Weights of a small GPT-style language model, trained from scratch on English Wikipedia: rotary positions, tied embeddings.
Each number is 128 + 32 x the weight over its row's rms, rounded and kept within 0 to 255. Layers, rows and columns count from 0. Numbers have three digits each. The size before them is the row's rms in percent of the matrix's.

# layer 3 MLP down (transposed), 448x128, rms 0.175, rows 78-283, columns 64-95
091:111072137147114157125187179084097150132184140126127152168142155106136121137150143110122148139063
156:113128096126187046103149120165095101156120106115113125131119204152123188136107108095119166129165
084:097154137122124095077179095144202156097172105113133195100153096102125108139203125183107127109103
072:155151138098170001097174119133138111124100148135130102109105156104164135149155087105096096084135
101:142167090137168069134142064100119135122139119162125071109112114112107130120155133108167102126180
108:126095141152168124125158140104148116168152123137111130112081109103173114164164122108121080109167
108:085166192098107091131108143116078081064096132109087144145134048120138144111130181086079132149165
097:161150096121098191126128125118070099167125132107141158150125124085095136191126146153191113107171
086:128119119172150196166149089070115092164188160151146160180092062095122199182109143147149104160103
097:124083162101043151155084092120112088083135113156085094159115151092161145123136145123133090156156
094:154158149138086147154166107126177133136152100190154165157104100143109163098077151142160097132131
069:093120066191145205137117208161112154117145120138070141140126159101104168137144142142135159131134
094:160154136152164084157140082152184125118174098116144096114150109161137092147146048070119110129124
093:111124116081088137106116139095209145154107086123131124123119127131105148111102210141126134052104
112:136092148140142089107104148213109160143100123150078094137108188161085140129162078148065140090142
082:086126128170142157148111134158141139068116144121140121092130135145097136096167145096136182075146
087:142160163102120230100132163094128136101115161134099182124161107137129131102122155105147105109131
078:137061162110127145106106143108160129110155193112145165183174108129128131113143080108139084155100
084:124136146139131164181105140162079146115094157108055186142106103109113102174180154192123070141095
084:176157097099144007080151123134157111107091152166108112127143115129155122137125113096093155150109
090:125182085136110082196136152121114072119154209152159099101145134122161130121133147065116159122111
096:151067147166076150165149152096118097123153148164140180212122109103109111098110110194135124142176
088:091106166142112136144160122083145108106098148135161126210127110138095150163184147122136090188152
092:162162164108063166139122120125143122076099116091129159118085125108185153128102188110145138149181
073:134136136080135000112144074108107086131128096140133103134100110113163110141120117139086121071144
089:160175123089175030135174113091152096123139132179132119104112113154178082120147100111085095089152
088:113172118124142060140115171080119132176101101122107186087115112129152158139106159124092112104168
096:143158134147090141133118158143117105105082103136084182173109124160178095174093163121135143129170
094:077101157085110196140095141129141124135169159137164126096102111073140145079126205169185099193154
090:167157155132172000105209103115176114133078128147168097113141131104126156143095097111106129152113
090:091059187111110142143123151112079145142089157133139107155085125086149142164095118126111161135150
086:132133113149147167215138138133126135106127193195099095172115136104116135150117166115189158103142
095:119115158107102160109083147137091124136099118103112170153175135065115104147148160147090137145141
087:154128165128074116120110086059173151168156082090175139161103170115139143079146146139179128108188
093:100102140149063123108076167144108092108086146140105154170152142087163116116167116110108143102177
124:090141088100183093128123173115134165141145112179040126153086080121079134186137104142102118098092
078:148158124102125000100163130120123186096129122112139102119164107118161123139140130120093113094124
091:141099121067156053112119134110129101112138102199175103102113111205161115147124127124152118114099
108:088129162091117145174121103145124095124096119154022126124153121141150050131109115145166131178078
086:135145148141097225166193154118137125094083157105117178107116122155171136118166158154121119190169
136:165093157095147066102132120114123118130135131127202036107137085143158088169124121079083137148118
081:162191109150069104123095138121107144112121072090100209131139138120132119150155150112107182098102
118:195111125151138102157137142124096142121161146154135162089136205203129105164090142150175110191104
132:093103135174141096129110179139147148139085138059128138146200110163139102130130203123110134139143
114:129093208109135176102106152131114146140100134093168082164156160083134134131140149129137173114058
095:108118076170145129104134160095144140129158086142095180132121100120125160129149138161114111147188
085:107116189131104199107126149096146162110187124113123148121198089125109172090149118168138084067169
083:161184114132143000109114111108110136085111112139147104086155118130159126165126120111106112104147
098:111103174088074137118134165109093135188120066101056159200114110073128160118157136112142101167180
119:170100108132138081169094113143151072151210081118163069133168145164134140122085101102125067191172
099:117179098119140133088142106118141145172078143140106111121114121154198122124116087071125119151098
089:129132131118100169104128150151090111071125121117116173136148149118163189057139129130098118194143
103:146024122102129126124179125078165117139128178150118097112132112171058094154136188141166056069103
096:129116142179102147079140154130130072146116134112125183121099101096089069114156186174125119083126
091:097135119160086164105099182138120190129119090115144154185124077128146072155167112128201057141118
088:129139134069081122150137094139112109109175164084162090154140061140121106120138081130088111070119
103:124145118102134080105096131100125179151179172159130128127166107154132089119087112078164107153163
082:085158157111062144170043137094080111121120119164125245139156111134071125127172137151151116079143
079:134150096081160022097161121067134124125127181124138087098116093113187102155108107094099109120117
122:175143107082143155107074098129123143106101112128109129124160133153128148072171087155135048180159
097:145140111086141113110073130187109198167222116127173120193136169181149153104133101185122116046088
109:122063114162127084181154137146142038142123122197198124150138094196173157142150067132188125113131
087:163111138096060144188134110110139081151177134088137248117158110136155124135126132168126088152144
117:116110101090119146115141098107179118098099129089177144107188102105184074144134194084104120134172
110:134126130091073174183115118137020172113164116133153094135178121125168121131107189064114098171125
108:119120112134112161100152124201157120166166150145160126116133142099118119210120058159130139128133
073:148124124105150016077163122077131108126139140151168094080119121113151147164130094119105106120153
158:088115126155109144136132171088078191122138112112078098216151117108101100166179090083112166144140
081:161116115070099237135138132141095140119145140169098101111114072098137182161153082087109129125117
106:124104122145172112113135162180126095182168096154099154119097147099103163153146130159149165047108
082:201184066103158019114170123127193114109068129141174118097140143147163117119116066094132131111155
093:115132114204115145182092138152181142110152079128158165170107140133075097102111123144175112143140
117:188104064083143100100186096172105091130062119123155168079149166144114130087183168085127117083107
081:096158123140145144096091153070096195165143123112089128170132100101098086115109097148074153164157
083:117159127114082146070162152100117065103158128186131181155196126127151155145143172107151111173133
094:129154085122130135097110124128159105158187101105110173152179094108143091129122107093141077152147
094:090138115104174133069153142115133104136133158060171132129072157126102205133122105206082152143142
086:122183099106073226115133136159128123155093108150137102091165102103110102145144095118132152108145
072:134151142087139006099153111080122105130142135121165091085133114139169142148105105115091108110166
074:069147100159224138068120133121108162218117101158143102116139172108107147120152098115081128125136
100:161159120045039172180166128113110138147155111136126110116091153146121135090112179115123166177110
091:105132127082089126165144116119169115191196147179056215159118070061133141086121126163128119183104
111:151146080088160169100070126113084131130135125107128108095103120123153110111166123125170107134113
085:092112125138086111226159199144158161140107124061108149122076155072139119164181152115088122133149
128:097152091118104105169075120122171091096107164164167116113103116187079140090136124171164148087097
082:120092112206076129142138121104203164094181139163109168102112148130168136114172144219166131105130
117:149112083117149066127142095091187099116116144122145131064141137066136134109063168160147126138132
088:086097159163105117161124195126165095098081097143117131104104180086131153139138142139122152134171
101:109105193146102163156141176158066127111116066141093113073134087125117039137123105129136128174091
143:156159137078149073114085198090152109150128156169105096143107129064146166084120134123100133106169
103:119170077095088190143152175101173114173097117164133120157141141167074101061085149147123139139164
119:147109195180148113151149109127092128101108146101170104103143143109142160144122106056070159140118
091:141143137105157045110143130116155080146136153179103118070137090174207141116093125109128107081131
146:158144112167075104155088132086132097088175205108160114122087105150192153116094123160148121165191
111:123118143145050166101126174166160101082059152153105089113133159156156157120127142056125159135133
102:156121143118073128096103102099156160110131124076223150121094164144166144091112157181088151166058
093:080137027141160095135152115149111156128104101146113184115109124147146101095116138094157172134114
117:117121143136117167068110137118115129123121168109136101127129089135073168153077105095149153097150
102:111058126186239150138122111124137063148183128143057143125077154183100155185061130173094156101174
117:166158164162104101182154160103096151136218142076154153127146182137098112161118122083171105138076
105:131084143108194152098123161114147071143077147133138087128146131168155187153086159104160151095125
091:168151121116150000136101087149163169116087156141167100072119135140211083149097205097069099087131
087:137030146073105227156194146130116127119070121091122176206103106101118115151119189106143117113140
136:133129102103160092091151074061103143096204140131136072132107094129133189120147085138093117138090
120:103120085118186108149117182076121100109118094120094040115093140145112113146074148104142148115132
114:168171189106126129109107152147089145143098175116131139143148216136078149144126115113126131105105
142:120168186123193101144098175110153154086157092120110151125094131117085139212131153109099115118152
070:185146138085156000103128119123124134099119155147152093082122127134171126130135106101075092115135
114:086156118123135103162126085133098147178082124134179084089097161129128139186132139136149081157163
081:076067163110148178135119182195165061132110143139106149138116142117097144081132195083165119077089
085:140198101136171007105178075134125133126147134144149103095115120170182116113103149109079145122147
093:147193080109137106087148082067051118125173142096144124125122162184099133124113120091128068108112
085:089188116114132139125083153126144118139105121099145052068073142111125179152184123120157138095097
101:183174126180078122132115154107144155125097129113149143105153170130143145134080081103184141111141
087:139086150150115149146092122089099126115157160096096173145094120081108198121140118148061155089161
103:088180146106112202111145137119113131119201161162115163108133134152136164110095146147120110169086
072:140165133077129010101144102079130095127128161120160101095107130150191128125109087093092114132142
103:154152113103095137102123132100108156111086135131136091168127096084128129137184141102150156235138
125:163120078142182033186102139138135111161100185129199050119071169104137148171091157133136120081159
116:102112169163152022131133148156145096191133149098161079122148169098156166141126065104097117111094
109:110184108162053144087139101082126185142118096101069185136145095147118097103137133125158156177142
073:162114059145149245112105113100113200148124093108136137127111072100114089178114153071157102108123
107:179116147104139072120165115090141120154110081100138126138167075167155141126159107141096125087154
113:141130143171171087156117121143084138115177153187122095136131200187139093109114096073144110123180
112:142091099122149118179156126132165127096139159141138137133116136130117106181145056111151129109104
088:143176104105149008071130112090154124128116133107154105118156180153176140189120109091075146084158
099:181106182127077120199149165178173155127119135117119134155142080161058124133110134124136087107099
108:129135086123104162131092080154124230158180132120115156128155054147156129111105102093175127132131
113:187133145192172093195090106170145107117130107164148182114109174137128125133139095067141131134110
084:127186100142114113122135159088141122116144161069156119086098089096129136165168134180101115135171
073:162106151108133053103125074055101099123102158145180050095156098168159150141103070140087136116108
096:121167092156194108107109221117110117121155156105099081125118108111138145165120109162088105116204
112:169147105156135064133155061139156151173151114191146138089031105138147166140115122128090138099130
127:207184096098165094137122092126124144100124134115113117160106103150094082074160141156094077153144
090:155111139109084153141197150051141151124102094135115171158101130050148138173146193118118106107085
097:187145138120038151123129159088145133135135108198110178152131090115082101159153138179121103199153
095:109144176177125188100126111112143125076122113134148181146131150156129104117128193159074099170146
094:137140139166126135111119185095178160158123097123134187141153147145135085148085163147160071107094
125:133096137120030153156118185161192139118133139156079155126116140106131102090186129097092146117147
113:136192126143107165122133204138102133141091120085149105205126147130128156142127119110145133183135
093:206040109116114144101120129156157191137136097168115169093176145115156166230133165090131139121131
091:149120145094167149154087079180172091135112092142152141121160137167111187123121053097098151156145
088:073149155146124136152177147096119164139120097090123182111096152101131140119114184101173123191094
106:112122155143111196126173144124080210144136174089139117087134130108197131125171177075093106150086
106:115133084104101140126128095134152086185090102179124159112141103136120157166147127140169109128160
084:068149167124038137179189112108167128100156155103123217123143145122169174103119144108145116148158
100:109172199151179122116077138163119116080019131118138122116168138041175116203132133108149117134166
091:192117125114149115186145096114168134176132182140136116154131105164076080088102138108115119094097
121:127152135115151070077107119115114159096150137059126120177119131101141138192122143153140113121142
106:178098122102084130107120153116127162105108115118087155144076117130152182095186120089158157079164
117:148117157149108206098128174071126149113135093075159119185119127136115095135142133127077119150085
103:149107130133156175125154142099092096054101119111107114118156121080121096157121215097157091154192
120:145073163161103094153098137119151072097057160121149159139130118139189110137146058178139158121103
093:156118075135126154148095134085107131085151140109144060117140234073170163142148108118131176165116
077:145143155107140000077142104099124127115119128117137133121123155136137113140136109103097127121139
084:148123134174164156111105179073125129144122144133166142171146137080084151127142161173125116171135
120:225141117054122017108169119142097114113173128128179082124146097124121149153178112165138139134162
116:137128167157109221109142129135101142138168135150077155178144082164109102098122139101141137121091
116:106111101175140094145120167130099092115112151137162075148074139100117156154148152128081116069152
088:136117126141148188139148157140088126076068128162112124102144111168103147205117230159154128093139
090:104099115144050147134109090139139160108071091130190179156129094130106131117117140135119185075130
088:155204140147059146116150120129096157103111127120087215106105109121108093177129162161204168118149
100:103062160151073118149157142129125122190148094116094134157149142108143116087126120189139132121137
113:161139133158172122181124102125095060082126203069123105173127126122159216121112139132151093132152
091:102175099146078051092180080147141093143103128141167099102138088193194127112072101079083079121118
091:115048125109141146138117090131156097195096126137090120071124080120118120053130120111097163095110
130:134133134157105124133131114142164120133169118094115148145121067132129154121149156101122180081124
099:137135112094111140057123117162122194082138111165121143139147072091171103154153095172093160121113
117:107126130158173115112121121146165097158116115169146159169147141122112122092125127165132117172090
090:079125156155121062148161114063179152105139132129087143140149129079164184102103138095111186100107
095:123160098088121126152180071086126180134172103105112156163087165107134105106167128155138120146120
097:090112128091105074114085162149175092152142118184125077155158125110135142050134140134104145075137
158:169119122142098093126177153097064149094161117072177109129094148111179159124083109127130095128048
094:125092163150059144091119131138090165119167095154091176143114130085141162086161081109127110147115
088:138074143152087102147132065086144148090189128105121167147042133160126171145112105110121142134148
088:091143134177104192130120165098144111113107110108079188098168127140105162129156155136120117162150
083:165135144094073174145157134103057117161134071180124150155179111083132139131115141157139146094146
082:188120149103173087090118136089099137163119179127153127109109081146125098105100099110068099105144
095:107122107063123155136160118177110159148110166110128121165170096167078085109142182173133202124092
156:117137133119167134170222109145152079154158115140127049150085151110089124188079092103088131079087
112:143144112079136171110126180121111195098171142104094146150122122168133091161178155181134103217132
103:132120101141194028120100099201148071120138138168128083062099146136117155187121105119117147116109
117:180197159106110173144147124103118157155109145095187131112111184125172155083130167133105098118157
107:118165086072071132159071139101105095151104131113101137072149132125116103092140116155180127110077
083:108117141105062234085133087075122103164102118109092106097087099093159153120135201091098166120141
080:146166130131139000096183122105154133112108113135131118109120147135158122152172117115089117119170
087:163101188140105138160139089121148127107097116121110123176134110106126109113158082174162165133096
087:143143104133115102122174127133137153113108142102193171158105160154137083109143187150098174105166
106:109089132140113171131127141114187156152089048132096125155107075099156103125126076112154159145133
090:051087181152089208154131140073155159094154074113149055158138116174103059148127119129166159106104
080:155211099161107122124099087101149179091143165111167147147111085085122110144076157105171084150163
094:204160100118043251056118118146177117140114122129146189109123112107138119122096199141133158145132
089:163097188148098203130104140077160185071116144117096150148119123146154129145123132093115140186126
134:123123085136154118174099167108135138157164112100203150156129149083208130163131151111092133087126
105:115085141154073145166083135144136099125154108158184078142111146165131138111139161104091127162152
113:126141157136100092101076117135191082151166172164094144148156138121138120087123144189112127175092
109:073173133142114149095078171171147127133111098133080166111144125126104118092109183151172155175177
093:098117162105122180082063146095148087120109203140095123111090132121132188082137111147179072094150
105:194177100155164031146133184124098144132185140079134128138148113140170083158154108163134120122093
098:136150137167128159140183131134208128099116132088166128173171101130145066128118089114198202149124
103:146109134116190082132159150098174085149153156093120137113142103143133161038078124131096137110132
106:105147131129112079128083121162141137107119101167115152115122140132118117144146133149125179058155
157:077100076133133053125132112129156078178140107128101128046123098124136132107087138156093140069178
089:141132106077107186143161138136137080187120114135138168162084116094144087136127203100148112171172
102:119132129086170099104113126114143095126146172146115101105101087083134090134119117104126168062151
077:124123122145119154106152152112101118155157135165107186128127117100112159109096163161134103133117
# layer 3 MLP up, 448x128, rms 0.181, rows 79-283, columns 64-95
122:152136173135131124174172131159159083139147053189137111100114183096141132117098098098085166147103
091:145119085107084131144152117127131140138097085171170090073170150162093138098115157090130183111051
083:137141132065165106127143107172122149107114149128174116116149174119150115166154058125106136051106
106:116127147118147101143169081130157130139129086095133115101138115170160142114133067080136115067152
109:145085143105159127116099083081172108124133132106155117141139142173163126200097076090141106073106
115:136128132146165099086077135185130160138124153106165114077131121141124176137133110078118063116125
105:149102106123095129148144119146121141166134123183106092141200146180128067094173131113128122114068
089:135167147148150129106112148153152138123111133176123127051140160116108123122121113076109154098172
095:177144117160127070160146119159104083134115172119150126092143095117131140132104142119169136076073
092:060173113142147121098089140158118109090110159135131111092118145158125152145144096063086133106108
077:142133188127178136064128152126095148133085065156171058131144123113110137176125076128093130101111
099:138130101152144123122102073129178096140184115158148094110182201152122130176122088072107172066099
090:182088154127146101098092051110142098131118134151158125103148116058171120140186156090128077105132
115:151127157129108086108176085163081124140148147104133118154175106086163081112129134080065151077124
094:186102182118119140047119100145170101114131125121155081142146124180196115129098113113094058130119
091:081186110041123130112185095108153085127133116100146117156119111151150150149199112161075122104121
085:145154119096082119127104132163143129135075112178176115108076128142143085137133191141144134119122
091:087098109195159109136163111132143111101158113140166089100111110160159168123066109125132140132086
082:117161129151213112141129060114164110098146161088137113097179122083132100174132128121134135114141
096:174184118132155122089112136166143107168067086123154097122126109118097144241153134156123104106137
092:093154127122126094088086105104135053116186145165172082059128089172164171130115129193164197067145
093:116188080160201119136153109139102119123121113124146100080107074169144164191108137106131119103116
084:079114153160104140137166116135110065125146101137120106148175093148154035090121139151110137101128
077:154154140053123106120148098080105129129100086105169137116135156116153081127153064150070168073153
087:160131141111182134090168118106091071157132162116160111078137134089149088115063117132061143136182
089:150063179128101141114106102107126080136197096127192117163091178134092147207094100177098110140132
093:117152160139177067152108116154145086170141169169114106103130156192106143094085111142108109089107
110:080158131110123133114113143119100141103176197153134105127090083135163110135133140115132158121129
081:192131145133198110114185104111151137123153153099137114089179158116146138146151076132098083188158
091:126155157098111130084152110179171179130140136113157132160130105148193138138139151079137096088158
098:149128079129115142142108152193118107175167144121110101150196120181148117137137081124110099131077
096:104164083098177092109112080123126118108190124175149128078105088168086109113142135118103138056119
086:134109117162200122056096139087102084144120123135111101136185132124098122133127070190019139149109
096:156144102130129106183127129139107059142133088152174136131142123148132116122136153091151195105160
115:174083081103127128147072099179098132097163106162148119098179180162122055124109110148091154096084
077:121144142182153113110179094111106160074133138140188099049091116123103099152142116121108137125124
089:140138104128111114158082135119150122173094108181168083064132090211126111128133106122104138130106
108:119157088096193103127075105139123112148190155173137119171164148123147155138077148157096112112113
094:149152092121173126112057115148121138170163116140134105122099168119123112163083121090137157074089
111:178108125080083111105159116146187128087208106139126111127134112142125126111068099126121155105098
096:158118088040124121114138111130146152132168122139163105084150110115164082116131125100127087125147
120:168176128113177116131186144148086195109136130112123119134166204102118136131134114083118122147079
113:171091125077112115142145137101129101121092165131154094138145151094091124153077157098094113052136
115:123090154113184122125151101091089089181185160084151122123123124133112098175144095161132141097155
097:117141075098144110110133120129148091112107161051124136038125099169143146085162067080154104139099
090:122139064111112131075147116084180078124204151182141096144131078140147116178101086075073110124146
078:157178103167163092121135118152152099114137116167189114105137162089156162135110092128121150142069
095:099077105160169147101106087095128086186193163091157101122141160140117098206091056101084151113160
096:122127148134125097149120093121145092127154053159191112109084198130150157126111084164085166111131
102:208156135109154102173085064144148107121117148112154127111141102136126146125094135118127124061158
094:125157151153176094106190138084159074191150090079132119149084125111132115124172135132112129094156
099:109159115097149118093077124129112137134157104189116093089164134180098140101136125150102110108137
105:135116128106072105121131063163138115144118177155126102126159108184143063123103130164107128074129
097:129079130134160128111123133148134116130117075190146116152143141144087143116130143133080183109056
099:165129118075106098106099103112105186098171127088173097113156179238136135137123107139133195164071
099:103167180126167115091171098127094160114113100152133102060154108099128127113146156080093136126082
090:133133081110153068112073069120112167122097119116183084100134093165178184112147122117145149136105
088:155149127065156133104181140098116111137091209120149130105190118107165105133124087099108162137105
118:141099189157215125121105123094122084168142115128123108082184177113121168123041107094078104149150
102:200124121069183095132130083098079101127148129164125126082142188094136106186123083090096142150131
108:123100140116174130144147092092101118123139088153167096125112147131124150097115113164103174092135
085:093130193157165102107091131127106082102108137136152102103079135112206173163114085109138149160100
111:112129111156133124051124105122129124160099129187157117126191118119064115137117110119133165136099
113:165136132170096078148164152163129097191124151098122103115136115132140149130181089085129150109088
103:141112121078109127135093094181166116114109150082124106160150111142164112151117149103118114126097
071:174090118113184106116174108085102112092122164133185118071137179126153139147147095111077131135120
129:111163137112119111137102136103130137122218119148178109127157154159160133111145114163145188113082
090:197156154109198117156071135128146159145118108179130092080152153118099141161175097120134102057136
106:124098106149144093128174133089103096168170126090117127167079167185098160126099100154081075123134
083:158171142102205109185124131130171096143074128176170123111133163180144105137116085106154122082170
093:175127096098103111130161125137117151137136157065135110135137104090204076195172125078129113144148
110:167144074161118112073058099142108127166133139138148091134105097166131169109132091109147101157130
100:131129117164205090147114128173151158117098100191179116148106199141084168140160101169146109146107
098:131134133125127065122161146149151118129097096136158119158117112173098168136097118079143149071088
097:125141090129146104123113059163129080160144095105116105118103117123119082104188094138077092122155
102:136139139151131111123145110135141209097115098154175107097137133120090132100116127135127110108090
096:147168098090193129125131128108138169163168139111128087156099145195102119152162070138110131126094
072:128105154106141118131177096093072115075121158135189111085151152133134156122137115134098147091101
082:137124126068078118036120150106111130167073106149133119178146106116175093135153093092104113125135
098:104136118173180092101115117120090134186132174214121118098179129096105172132145090139131147147147
096:204149108113154116109105068123087132140180076146132131069148111163104088178150123101124161122098
112:167094104171172077134131103136097086141104074177154124138172183135094170138133095117094191152137
094:133175105106179085066051131102062126101107108163124116120149104173103117131157095144127173130081
120:150136103049119122116108083110159111113156094145171112123091161220120116114120151130099186098131
091:157208103040113118146149120144144092128141081101160115099127075101095113183107130070126148111142
109:107150119131164131069123122123111162109086141102139110060140183166130089102134093111095130146077
093:134141150099111099096144072139128161123070106140195118094140095156161080148133164136127101116137
105:166113078124102110134160113148180116168157145134135121119142108181148088158075141119135054058123
128:205103127109193123108163126121127160127106174171134110071127135075122104113048098103110155133120
112:108135123105188112076091100135068143163156166127162106121077133184166123157119112143127143159105
113:122106125181112123146145160131194158159143127095139105124164178133150145109147070103082124097074
095:134127151096147123111152118099048075118100101202170098107127115149174132123136163097091142143143
127:141112130138158095117130071128112148114158082132137118184118138192135117130058112141100117142084
108:161101131101133128097095113129091074149077165160163084129152135184163109207116111096145127151160
105:125161098149161132118164156101112136146080032103150108140116209152166147141113124146092095155072
096:181121083106181132123100069057127104110109140111164091110127133191162168161088071140109101123131
112:120141155107204127145129134125091086112161080132128101139132159117132112165139144084126172039115
101:103123140169115117124128151176107054101080153085132106079122079163204109099128059120121135075061
110:109178141113093126148085130107138162126115099183142066143156210155143125144120133210114125127073
107:163153135160123134099101087160142078095161137167151094125168118110105188139103092087135108107059
086:085146121163102089107121105182134110132075150127148118080064064172161068137141113056117163133156
081:163168157183098082133063139145102043099119104194129131127143167160117114126151118133089207150120
113:116092098157134098066144127128116132184116130126192083102084184170079149190146115113116166107055
121:156110130125162143150179117096100093150127137165135112083137146108154068103063130125067141119125
114:151112183103177125144137134099117117131148071097154107135121178159098119181156103082104113119100
128:095116167126143118116100150102108085124182150068153097099132171154163144126076107136130162125083
066:159089123119184112125139090132083157086119168154207105075159167129137121113123051111085139131081
108:085102121131195127135146095095140084144176159073115113055128144132115106210096092098108094091120
097:176197145103161103118114152158134108129119037157140103083140127191177154143115125072136124177087
073:119143074171140100153163086119083186151141149122162115105137139148124056118092098140081118109119
093:172215149083143124085127109101144088144199083111147097147110199156183122135138095123053086137075
095:153104160172087150190223110125135119141140154116121123155165173169140066097099126150090146143126
106:089159082129144118103122079125117100130127136141142102107082113228074146097124147172088126116137
086:188128076140144083149100111203146118128137102150143106085149142113092019099107116143149163069134
104:132148102132132135104105071124119114155122092155138114129071159138096129179143123143096138079083
070:125170146100136106131152092098098114117132132086181129097122118193185159128126090086101082099117
101:179133172122146106113171097097106129156185131105138129074042106119161154170106110101120067097134
110:165105156101140115121175099117162148150158077129164126149093183072203124145171151106136106111185
112:091113171077165116091085127150144092163162170149112109164114153134113121124142045180125125073100
109:159124094142170131090140121101160073147146035135118090102093125136105138126128131072048156076160
092:153131165113163115129100114130110143142148166141145099137226151136123116116110066163120104154100
103:165206125061136099077116118127128108130122122085165097118076099120173118197113143110109098095070
110:104125136168108093138094150158079104190141101126150111152088170160162150150161101159127116148120
113:198095094154114100149161115146119183154088131151135113055140115171142099164151124070153140107054
081:104128124139230087122133153165107090137132132080139113154145188118121142167111141116127156059089
090:131152130137121114089154123122056193169097072204137106117086147178104107116061111138121145179063
101:126096202139146107182103107108143107125104107106162088109134092147118138135092116151088144131104
110:159189157148156119111137130124057126095206124128117131059168164139121116106144054063113090135036
092:132161155097125119117087133201188129167145146180132102175153128146166061089108097108136149110149
076:125116136070124092147124094089093118122112176095167114127188122149152168151162065117107100100091
101:104151146095132084138162120169105125099137177121145104141136114146133133116063139107094125122127
107:114138195072147105127156104158106089117115083191138121082143155097182110145174055136135135122111
121:200164113094109121114081088143168106136185123156161104101129132141133099093145128143110126047109
084:088175101175145107065114146092193104144160122142106121141146105160194158121182080151109126153130
106:140128135183205089133057104102155121138179122114146109137112161134107150124075112108153191057120
098:213136155066141107149075116091039147083157110161164097087122148151131190171195127079133181139151
099:144110154100177116107165135187072169113210143132133132114145131084164076128090124177101133093123
121:138120145088102115139163132170185118126145111170136131153125159153135115112155108045102126098164
117:110136123154236110122116122060111104128132122143125104122049160140107127122078112167130130118103
104:132152152171118083190129120172124138161101164143106118132122146150141140142089103095143149132098
098:100132075117164105131189133160115138109156118122144122144085136186130133132117108085107154125127
095:181093115101165125083117137117113090106116128142135099053105134145126142124128082140098188101075
108:144110160110173139144106100117123132098190113208159080086106103147135103222095101152070132188141
112:118119098159205113102126117123087128119149122108130110160176216137104131142117117145124120110037
087:089173132155158083125057132133132152133122090142137080136066099130151140107155106166139134129152
112:117103121156076132070104158116180147102130142228141098078127171177134118089180110108139121107070
088:112160158114097076105123140106114155143136113138139127107147146116134119145127112151117160103160
109:145134157122142089090117132073132075105192172141132107135091092200140135193040096148118086066080
110:130151180074181124066169051133113077218171171102142112116146101135142124145104127098076155123112
115:175100114107134122134130103145153111096123136114135120122110106138149137184139059086144155156140
090:182079155071188055154081171145112120141140123130139119100180199133121105164159090147103202128093
119:114112122100176095122135078124161087135120161084137108166123143197097112190150111154132084124129
101:115181132106146118139091116193156131130129133128118095156158140103153058159177074202069082038118
076:152152141092143066146071119185143142110101103130162138064133148147166083133114043131088164101119
096:151223106078134127081109127181139157144173163105148102070114136156112073120108133071122168091088
110:099140116096131123080090178095160106180105123210145109124114134196099136187134102108085159141087
108:080131111102097122127125094121175167120138156145109118147121107159165123136167066130143080164118
117:162108168132118120125166111128113100143185078134120102154158163089124090134097103076114084113159
092:131144079137155124137143123144113058142114147129104105104244148155129130162133118108163169155065
103:171062135149141114142085083132108135145148143190172121120093188137152161148059130228113139128125
091:146084153161224116074103151160159100114184161135134110150102173157090141114127022144133128080114
101:156144111130123096138086075151115082123154138133164098107141165127121168160097106133098085108129
114:120140134098162126116125120188108127141154172116158133063157175105150115194114144095141136125193
084:127145131133080079141159108163131111099145148104127104085184174175129118089113122096122139089089
096:151087097098113120135158054138150133157116111137187070108088119086135205160163141064098177107121
115:110148116142096129113124106110113118106188143093117088171189162149166189105100070123113056125072
108:120092140142125127125116126102126083100166159153144084138124177129145139100092097143058117114111
117:153142151103160131152071136172126108152169112103142110114099166136088106198101064132071110076055
096:171130118093083103125102137159123154096145149127150101072098110157121092130137095161085172091119
091:135151156151129115100103131124118099092147145154162071065135153163170186144116147128070146133119
102:114140131077099100129112090169122120103154155149152118104173129150122138134157087140111195146138
121:117113104149129105079134127111165107119117091077135103150151183186146101126125072136088114117100
094:166116116072182128098148122102153120116220189124098124113116160178095099172108122119075149058113
092:095160139127115120117118150090114134180063122137115118066122084214148153122175088099117144084127
093:130137170079170149076104095097090117145169111147146132152149160146127127159148134136066092116177
085:127080099114089131116136162132179073164155182163136100148150097139092047111145105167090119103130
088:170122082091147112137139080108097116105108149133151138135158114146161067121144088132071119107133
094:126074108106139110100151127112113117175104081127114113139125153089174107195141109126100101150158
130:126152097131127112104169073101088128139131180161181111085178121162141110157075129034123143086134
119:170152108156152121087124115110129117170114078131127112126159162142123158148121119136037134147094
097:129099156098169110128109151126125101134127063153134134150071198131122173143132080091161117080081
120:154101173110196116132171145120151148133158177153129123132155151090221159099105126148131174158135
109:159097147117126106145096088171084084090146112157171094124185153156161174126120133087103154111096
098:137185091127165111106159126187112133147142183110147078146162119126146096151047118143108157103122
068:130154150123143071145168120174160117087116097140191128129096162114158116162156113118102150068140
094:108154103062148081124226115164131185168120130135149123082087110123105092187139113115094119160154
098:107075126125131096094101137124072200062114083126136107129157117129130170103133097139088208114095
101:178136078119140131125124128139119093128148169155173116110123176103109095168106150098145184089069
104:136189157072116127167111119207158102129152126139141111133087113166169051118058148071118099111106
088:133159132106188118117205107140110127150112082160133140107080127135118110159139138180118119116057
096:110128128073177095146195137145111149154167094119099107151122130193119122111091109112113154095080
089:101167090119182131076156106087068132177088129169149112134152142101111136113084110130117140090136
110:050098085094177135119128114097164139147167085137205082055160151169103130148107125136067158147052
113:125121138121190132122114126130136181097193150114127120118097126123175111118110144084094167124121
113:202177111095198130126165073092141182191175118119133116097123152189121114130116100078131141057110
108:106149104130140131086116112131135079168109195161131107098202108130104163142119103147120194115146
095:141134087094125112164156146139065157149169140189132137075136113135128094113143109144132152116073
100:158187120107158104136164142165113144129120122119163116148125195156120086169158139089133164079132
101:171116132105163140144138089123107083170138108145171089112141148160140114130105148099112170138133
107:183096144049134107114085148111140112105187159113140117075118094088121113109086132135052197109102
106:089142110120119126155152095166149159124068094101111138136175198153218058139119090128110127157113
120:118131079098121125112125140113123135105194101148162114139115160094090126163159112135117106037106
095:077167090120182126119090084179117130134165144169123118144136075159150111141101106139129102149075
103:196161154080163128093172118136103100088159089105152110175139125115122103167160071110136127118100
081:185173145042142128076119178122167139145141136127135120127146162154107121152165093126116144125124